Each number is 500 + 40 x the weight over its row's rms, rounded and kept within 0 to 999. Layers, rows and columns count from 0. Numbers have three digits each. The size before them is the row's rms in percent of the matrix's.

# layer 8 MLP down (transposed), 768x192, rms 0.0358, rows 705-767, columns 64-127
096:533515446530470534522470500506519484500511466483468510400546521562512508476521469577429484541476456525520503516525443499551449459517489510533500446538495528484471503493514529519533466541491445
096:496553568522523448494470474497456443521480471510430534463512513551545540491468512481483409506487497561511492488500546507525545513583486554472533517434505546527535450406448522496530395566477519
098:506536425470443521542412502501516516442492475497584513492526492493534520516590532499484471544497456412511467528499444557354563518479528467496440526463525461480522550530542534428556519560547446
117:473497556534534594483578533541542545501457548490552555493485543478409466500530441555502480485547545475511480488444521483423474465549512433455494577544545502485484547485547468497536496506473458
095:450433533489517473517456455485494517537461481533545467473459456543494452499472552498464479527472503526501485504558599468481498508457523595512525507510505570509524440539452515513509559554527455
099:546525502529496519516435485520469490561555501495489477505525517438442486496531435559554491535404493539469549520506574539497489498545517556540503527437502515535421507468442531534535469551471549
094:507432549472489531521498488505509495469513489492526523440468431456540522398469479484484582463508475438529580519500458541446460550639521474544543463547564512477511488495456565464478473565516489
108:457503558558463514517507458488435512500563459477553510528518492518524504482463497503488435496456514539558506589470426510558471508530432534622471554512465471503475563542527515454514501516559499
097:530496496443555550521526516509487526484483554475540509515489495472522489550474461496519494509524445515469525448459527583452533428561482480572488453500447505566477513568503503526480496536564524
109:464436480540521409556494524550474551417484488443497476465511500503500424510478517498490468536558533476514488531486523514529502593424484475525513507508540521479439482457589452519426522489426529
092:511405543480481500522498543464489553533442445448544484525505446521531436463532506447557485582553428498504538497608541500499454416433541518485460444477484443510515500567455442434463461496565525
094:516536462514493547539468471557435445528433494458447434430501470509501509511415540470572503488551447523471515595425477484441521540453537487556505484423500490536487513494485474519461468552463551
103:543589519451481425528510428470502416510516484491555497488501488485453504536449526481526497481493547536484501500574417487502531502457508446527467534462545531437443513514498498414567518493483571
106:453604478514522481524550500520500495478444512438516531471514436470494428482468477473454488541473530539468473527575519508551480524559527473566500491500530527477478526480475596469492421516510549
102:493539526499461487517517527514587440450520441473454397468485551570513525521480535451519507503492459444483523535462510491520480510467510517495458478477473485475526415571473513431502567510485522
098:543509439532509609557426425453437482535490486454503468575512547500509531466503467537464491511555532517412490526545543492513421510552471550524423471536453482524591486479526491557528487497466512
106:409444473502532474459436485462551487491496486572570499478512473467397531452474508475583483462486526532530512519520504542570469541494472582493518516477451505509473499555487486491542515434485508
106:487492530469505507496514531536445539510534482507516438542437464506468490463488515467455458513514507462544517515498510539543530492441525432439441525507483497498462562451402505535479535516554556
093:460456511490503477468526526492552528397381503543543414532525480450470547563448421477463501490525456454502509486445455455454512510530555491552516521497444524540504525455503492482519496512481398
090:502543500498547504557464550533508489490495530535509572548579491524463494502436474510442497481496466493543510543528507406474521471511478626444529469504518621523488586456497490588398515523498460
109:517485444522477531472570533525559477464458501483526463552548484528505546462503576515509516518523545531535579483485494520493441568539560489528555438538470420440535554508482484421480510507514485
108:462533465561541544553551477498535513570542462507464460500520518489500548577565564514445547541495522486492499463503556487415415505564485472476459485471590438538532496474550488560461459474482473
098:464528463550494408448505487507544426479555593453498461564540519548513502541478502522473461536477546481459473555517497542451507447488476500502543508443537473494494481549500517484511483518486537
098:566533490523529511555420516466542477531453508467527466551426549529512486538473483515527496437441509494423534526415459446494520498493486517408533498554556459546459531487482487509556503494505439
095:452502522482452531490435532545475487484546455512474426391466543494497402471503542552500500540502480502472598543476489523414497559509477473453453461521504424524481472477505524525556463534525525
097:513447458534476534478551465547460550485427528541520484490494584520477578514507546514520461511515502533481512499484472485468561552459453472496484555439502461462428518501474457520569534503498552
101:539502558508563510481526534534467501543518481568474508541477494442428553540423446503504500483469451549497548449545547486497559518486521474447479524507577530467487476481553465542552568492469527
113:494510403539576556529504508482496411498530501495476559434470525546545552583531523549499465535456549535489523427428512454558497542446515544443501537575487480491542491587456448503495512505490504
099:505482515494527463420527466441512534495569474573566456481526470568556510546500445441513451475517542468495486445473510504479454511447488533509478557496540468411460484538616502438501520511521504
091:545469492410542492492555407515437437463503480555582554509517471495478436467487473549538515511489495521472498482522442507498544487502526522518463546451468546579500561477589463507459503458464526
107:510554492508480500491538525446422475522501542547505483542511489492481577505552459502501535502494483517465522468516510438718521454496468443510547499480504444487523489490490467469483585435448569
099:419495514499470443453510418523563555473491508484526493458575486507487512585520471522503538509526517542506487531545461518520506451436496554436542480499509468528477526468559469420517506537518510
091:557502433588518480423468497550457448523523529489521524511480518532442492423523467491529527501466413512530477575438534516460580506538403499493499479523483510468567540543545505546490442432502484
095:582435493521486497493603458511439501467511552502561442503487460566500453581516545530415476524504463538473503493492523411482524448535586468449584439411544485489447491477488573507470482517473473
092:492518460512473509509410430477477493490517491515520551439470492515457532524438476477503528431511421478512516546474530497447552491512483556584551581506521458475555520490480532542528512494417509
103:522523520486456500450424545533529446492524428452512524489474509523492549491522553517479516479458516511444486475558553554610516469489523474486440469472535500477564508492525530528538528505468484
094:459490460508446437522474555478488542485452465504475495546487463507525543485448486484513532460553461483380524492500531453494435497488472496544411544444623544531530456513519489481534480500491483
093:437511499466589569453474548497511464570510453499499443421494495525425433487525522512526525483521497549476477588489543578514533492495537527433538500525565536453531496462463473553441553467440486
096:518502548503498460504565419523530469578581477444479487478566472451486598539464495560550632455473528461474459538445504524639498483495501521443489480525480592515485555436529475485533516454491463
101:471536520469486538467535552488476485520528464456440514519542510513513499458469505472566533509465494527515523474539525525486556525473565456622466562509488470436524508473514469514501529521585543
138:485521466466509485544620381475560501458534574517490518493508516486552487475468541494542455482468513524542505554525423499511570527466468497496435527470531471531518490503442532445444530492518478
102:504487527503555530574539423461453515468546465495515511432464504494503523484548540508499481485528527486407455531531499486587520474506554493439516507519534590533523535563504506505453486475458537
098:466484431607572538447477399556490508532554479507457493507519539550470470514524520552489469506484600469496463499444455457458492427555516511502518503494484514487506493507473486459533548409475519
101:534529575514450508459417498491463568518519502545473505468495490554494568479480529483463427500549527450568554507476466475460486462509500480512520486476525494518489486519440521496556560524513435
089:539522489421499533522536574508507437550547510483524519487574486581515440482514530444460423545487459547517569523447493493435488489491479468505463446498475553434517549536526477542478487523486458
110:473549555517460521473442493490526565508554479453470503490480444503457408499481488461530563510488509555527459542438511481562491466455502457566526474497453497453466517500449504485488483538517630
096:541471501480504527498531514437416494506465600563454530444537495474572558520539520518510473507425426481499470555454490450411508519497523503465502492520451481465510475481544516459527500489477508
095:434468508440539606527487504460515571516487476507534504490481479430498457471462481549487543515426458529428458463511440439505538495572476555426499493431507465568560544479482406460523509491528479
100:539452454484509493444549457406551491525517485508550483508447532491457474538530628531516573534487457438446480550490508562560513462465457504456589520452496510459534487456534475447575455474514490
100:492447462561534539510476506418539569467433547434482432559446556508438491570492611440456415505523511544524565477506497559467470539492492489388441544620482516486462491555560526462471554521520549
092:510488542544526477503443467563571466449527508503456428427543453554583468539506557495426463587521488428488519596498456576451506531510512504492460486480483604427476531514482536499534482517471531
098:551520454451473523458561550492482514422557548508539549448413480486575615518493477457456509560536555513484510498476445502422523483527526436496594510523590550524564443458413521511515523504537470
100:528451483509483572459510542537530389517444479476496447435479499484486512454483500540444457479472526532551495551458522468448537482451531522444491517478493488434437545496571526501533477599515456
089:506464474525494470496504455512427554446490501524465468506492554464447543512538537469516431531465554505535548530451524487415458507505599442450479479446475471453510582459560439528460478494527464
103:547514387477500552474467495487536488507476485535504451555473455485504529538453524516495414454470487520520395521499490463585551556507541493515562476507444512483436526482508475465497487486573574
092:530345551455562479471469542486509486465541516454473483510470410564478468416461502464492548477445476533496497552481500535531554508521523523515483510477528606465497473423555554538454503530493579
094:472462415551531502547513512544443438484559487462484514482491559574539486495505439547488488452498442470539480454510482515602500579442435526498429519494531483446585483477516472456497364505446525
108:573502461471523527511567508421507485494564523490559527508496484467443527545474581487475469462507468495508497479474521479524450482480443515510520535468438449507485461463458526473604571513540482
108:483441529496496538479577435456528497476465478460534504446563530441506546462437529471485512582506499537533524461523512488503547554445494551516513555442444411482527429486527505442521533487483571
098:467505496537501514517499482444431538536537546451563462526468565471539495538435473487469544521447483486472526470497468527396498497493493465499512487461430416479497535474487507551480535489503484
103:471538519537469489459473580464552547524558598543481481501458527482476500523558543481466465508547463463535545462477495500451425489547594490516477485463585507484519478511497535493551469525536440
093:433524491470537491529520517471503442512562459525464512511496535525509510438480557452508500533498523510463460467494504563264496443476527506507517457533460521482480492455488481505479530469466460
109:458516461516514447460534529481449470468443530529436476503505478474462504540498415550455530540493560488549530571514462544544504503419505420528443497519481457475523476500437574441464467543437528
# layer 8 MLP up, 768x192, rms 0.129, rows 706-767, columns 64-127
099:443462440566602452486412533483481477540535481532393494481450485480508509529524498563469500453473479436494491493430514511456441542492520463471517561509516505535463521541492523459454545510578522
096:487456514525520468420456500547425556522528547533503528464488465493503484502427464627489542533491501528564487524538523507527556496523519480468450549564532472404495565496499484485435470509485493
096:477458580543501482517470471467502534503600556471529426467476494483476474516471502523497490475451504466488475504516478535483499512484490415528511492507464538421482572479527482514507482510471436
100:524458494522520519483592498450473559508428575506496554471521513460516568517512482484489479560535500441511501520479465503551514455506462443400496484549462476522517507446478427409497500486534450
100:500544521449535404469593404426521472543443497453545492490489481490478483509484475477459521485432481467472428558533428460494511470437443460379510461488538463519524538501552458486442503454590509
098:529506544516434507555544526452526460500490437540417450453503544521504451515535530492468527500573514521476503447542547517507539489497491519535520484484480477476498411462486454465523532504548494
090:616500453492571499534458500496543503487423473469450448459467563470465497556542529496522565478591480457472496441519517467499458481417521524484516480506486502538466471529501487465490464477566530
093:448443510505528539513500491467532468524518496545431525492505524493559502523430472524473440487488441556501508508488479526574513548539489483555547448506434462498500435581541532489461481522503482
101:462471488528516515422461457495496470480485518450475551509497572532440584507451436585442434508568482530444443501450452506502537576483513504582520537427461487471486499510506536532525543437585528
094:545516511489567522501494457505524493452480523541436530569466541529517516516472405479490516452475562495507469555483483538585534600511440425490488447434501540430537520549521551493520502510493459
092:465477559577482433541531571458565509470572516546512543527536520463522519526578518584501499617494446472472415513494494440485547513456517485532464526522499489477482490447593529476489507471460428
100:533578521508474448593419503493485542478474542541505501481471443461513516493525470517554513507495536516504462568472485454519453532444431522478518478477538418509527480521474450484492448568580475
104:441471479492507482510576464493513477487539433468439538452556480449495492442405496516460517537406464551562538434564508576515477528529511584498448560527529531495465505549450478532437543535471550
107:432506520517459550521528471479522534426528543492530556530497507488541463559575506465463442448493517514533566518574485527431504468511510541525540466513518494504494536464496511564452547572460515
101:558562508527455442519482526461533473551491484576523512452506435555528527500556498439525485462568514523488487543422474540453521532461464518508488511465498525540586468507481479456470530433489479
107:506508496501493529476479576528538515542498472472518544494504493586539503541499487458497543481481540589582488490429522555458534502538469482511456518489486544481548492443475479506489540467491417
100:519496480549456453429529424537505536438495532478515536460536498561552563465442520475494471508559537438569473434528533513496455573536532512548550491545505466486490437487509491407504495534548554
089:525536467425514507557507526608540479599561536485505553488497466508533490473513537534449472539489536475505486510446506581567524475462447481487489514472480466449429475478540500509594491466545523
095:504492526469435491497471490465496431525468494466590478506525444512510464481490527504503495578473450479482483464496580546498490472429481491543452481520436513503437517445492461496475549589464568
106:485467468476482496504489480506491538520526455534498458480488504517431535536470429526476512559505480512478532513524507501545464435475528545407396596504581596494494486498523548515538495497511546
101:496530512474467466470524491560468534404455459451502518540470503516495421501408530480507474484520484496512444527470480501523462514412566483499482526559512441514508509446456478449554528534528479
101:509470499484471540513442404458529545497499480503544533493461519420498588472478448530512486500499538550442508513491526536390511501454500561491508473550504438514487504475536522498494494457514452
090:491523507536499496483460523516426588502448478525628504556546505462547423480572542500468488543457488428478486486527433546503461509493502418510461420484592545531515457551482500510488536471531507
099:526521523481489527552461445455566505508451536456482536500522447462500536502540511485456528507490502505538469611477549486475514492417460505501495522436516537555450586433569509454419509514485495
102:487526489501579453529476466475557534440581514521560547541480504520528442475549489464448477434527489542504482502514537491552421469554484465466520496519487582520562530479558535505485538525534492
099:499424514496448435546505485461514482493514566462518422459531560460505473522548552482520534476506447438448499519549515503518487498474508523531563549453463505494443552562574523495450454485463462
103:480467543446514462524488572460523594537483457504487529550455514520410542465481508479493529437529485585501462459514528474473407479497522565490458582539526508486508526400523559450584536505498485
102:494507518540517517426453463502440504533485535435516509504519493507530492500469470563496540393492465498446525563481439486539550429436518493446484504552545504499472541456469496461502494518508581
094:496424494593442492493505503494530521474547595465494524508478491531558502458434503402504488531496471494529522507507568492428491446586424483487496500524517455468522514486517449432437525558468496
106:452434542547456479531566449553520450520517574468442510490549472507534507511549481515525449476464534492565553534501438479493463479466532479503551519511533538478512550505423552500497399540481509
102:465458611514482539468489545485546481560521532450462546601489398516492521451461444469547528527463439533525482494473493590455438464458440485546490472474521561479462475531486471572526461518465508
098:488504578512559542466470483453480538516483494461503460476508497503518525542453540481436494478455572492524521482513459596507483516527521518467504547535502449458525521479540513494453551589506472
094:459548488566510491471499445478623449483521482506447577531531533539516496517502472480568548418481505444479456415507460546530519567429427511487419496423460518540526536577514526500499454445522542
097:542531516500508489535537508492511398484415464469489469528435420512493479507532515468424518444511567513543464473535526483488463462554503476453509531505497548497500556473545494558469464476552449
100:459510577371470490510509470470537504572441506549502467453498423488495478500554480440460491576483489503508525482509491479504461482492476537480497423532533493430439522536490527554528453539530575
095:531522484527553531468530486459497512506545436493521491494477512556452547542519514539465493545481493440497484434498448547479478456525527532493479527471541476555545524496478536482469464458580494
100:570525589534420503525530430523481540504424589523529485571510495523582545505499525482491472503450511476477485464536418480441507551553440492516531508471473474533527498550452454508456490517522472
097:525489513489497496426553524465524476606537515429535533449495432449473475502547471474572530449505506467479465431504502508463588506521432505508504519549510481415576553533473472480528534495513519
099:490533475563455490550545421487516457533478556505561517492449443450474473456498501495536435451460512505460525474481563512512468428539510552520537391468488559501479441483516501521561508525510472
125:556564534446488496567615480430552503477519555427499471464468509509522498388479541559563478434445545506479463488503478527449556412486479502482497474481510424548470515473463484520485412474511539
106:511505489478468524604492557438576514512465528439532455629505545518505477540484490548492473516466463526489526493448560541519451535541496514502507517518463449470539528474463502460535478542564494
097:468541483543486482568505513476547547476492483466504494488532521499520501512560458518514535460509444488525557496572533432514501503481546477514545519407541579530540502489513422519500475442497499
100:495506440523509443598504488449507555505446527471561488484502533569500511511583420541572496504448503475490447563514455525494544516465451452522445499557536496557561559481535485500445417454489411
095:505447456502503529519456531518486541525448531483516462585489472418482531532479527511471485502510535426465545458469547549526510470518516485451462499532487460493520477503520542451448499542562586
109:457465433510484431418590463537508508476488549471485494529525530475485459491488576542488514526509451459469537569515486518546439569486487439469486476513477498530539524537482512528538496542473568
094:475582507551514475545575538566522515421497467486492483464521540500504462498477495543552484502488470543522606539516430539513518520527462457444494475510562490428514482454518542462507430463507482
103:514499530495467429536462502529416496432521546423450460536546500513468480497472608477470477431468489455481513527539490570581521541502498463488543429502507536505546526498493570542498486485478574
102:516521509610516519485448474503461442451516529483516548557551392434469440486493437454432465548567480463501499443481518529516489454454550521536465472470495476570563497525496496483476552422545517
101:510488507406516468437496535549382551514515457473479563442499388475480481432424515615552483489538533453535535509460474525517515489478495501448574486495487472465474508491492431545515503560447492
098:425435494522485527484521494529533549425502508458475547459528500467454491554490473557463477522495455511550446483523465458479533468472523482510533452479470504413542462494458513558549470495432468
098:461434508467511481497499449542449595501431514502501515547538477473427494552476610562489502459474497569472429551518494515486482491533545496499437561451525485482429563521478454536481513506461488
094:509500545528506565560518521475444522578515529473446536491448516476520538491466480429462542446595528418513464518521474467492480526504406481465593509517470449508484564531460503533552495454543515
093:575510581454491505494508445539519497475477433536505493535491483503510479499449484519575541456516436498480497446546519487472471556508478558505564477463555435479538507525516466526596457497550443
107:527524529525435500533605462507491557406443543549397548455471495381442495517514513486505482522461469499540454412518532478528456482541427499515445522581449526524436538445508488471495488547499500
097:550531500494480442511481502512495534471505442496535487494475583495499485564488478587468424572501501562513534456527480453513466468420445504502454414516470469527499534554489531492528532460538467
104:568471514538529519452538518481522535513480506465556563528538496555474503439477546537527489509528407561500497457435482474468541526456447529521499461487439504492485494466530482512452440489523514
100:519420513489450497408526511504505478419485462493497511530460514541512538537535452512482501503457477525488521526573487546620508478448480555447447483564549542440522540520488550454454412569533523
104:481521535553526487554475507498462538514506465420478501531428524477505447506542425522498552472509440537469526502551473548440516386543504482431519447493570434531446497519508540524442502492558537
095:529513547491430473516471542513452499467537462500530493500485520438578488414570539483433544491545460389446516447513514505481468512432489495459497554498486564543469471550506450529522521572497492
100:498533571503496463498458483519486524474423479448516457540488543532459574502401443501516499456427488588508460530461470541567561481511459452478463530538533461433523559575487530540523475487503570
098:530488519449460521504498515527502506513457455557411525487492501555525511470513539505501501496503603486523499528502471503400471544475465505574469454510494435545456479443523543483479590563495488
099:556523484547522513500504469476475486533554614461537535488442494539467472538494452527413486487534488461491563487520467462487492434515441570516463536523483554524482509552517473610524539486477513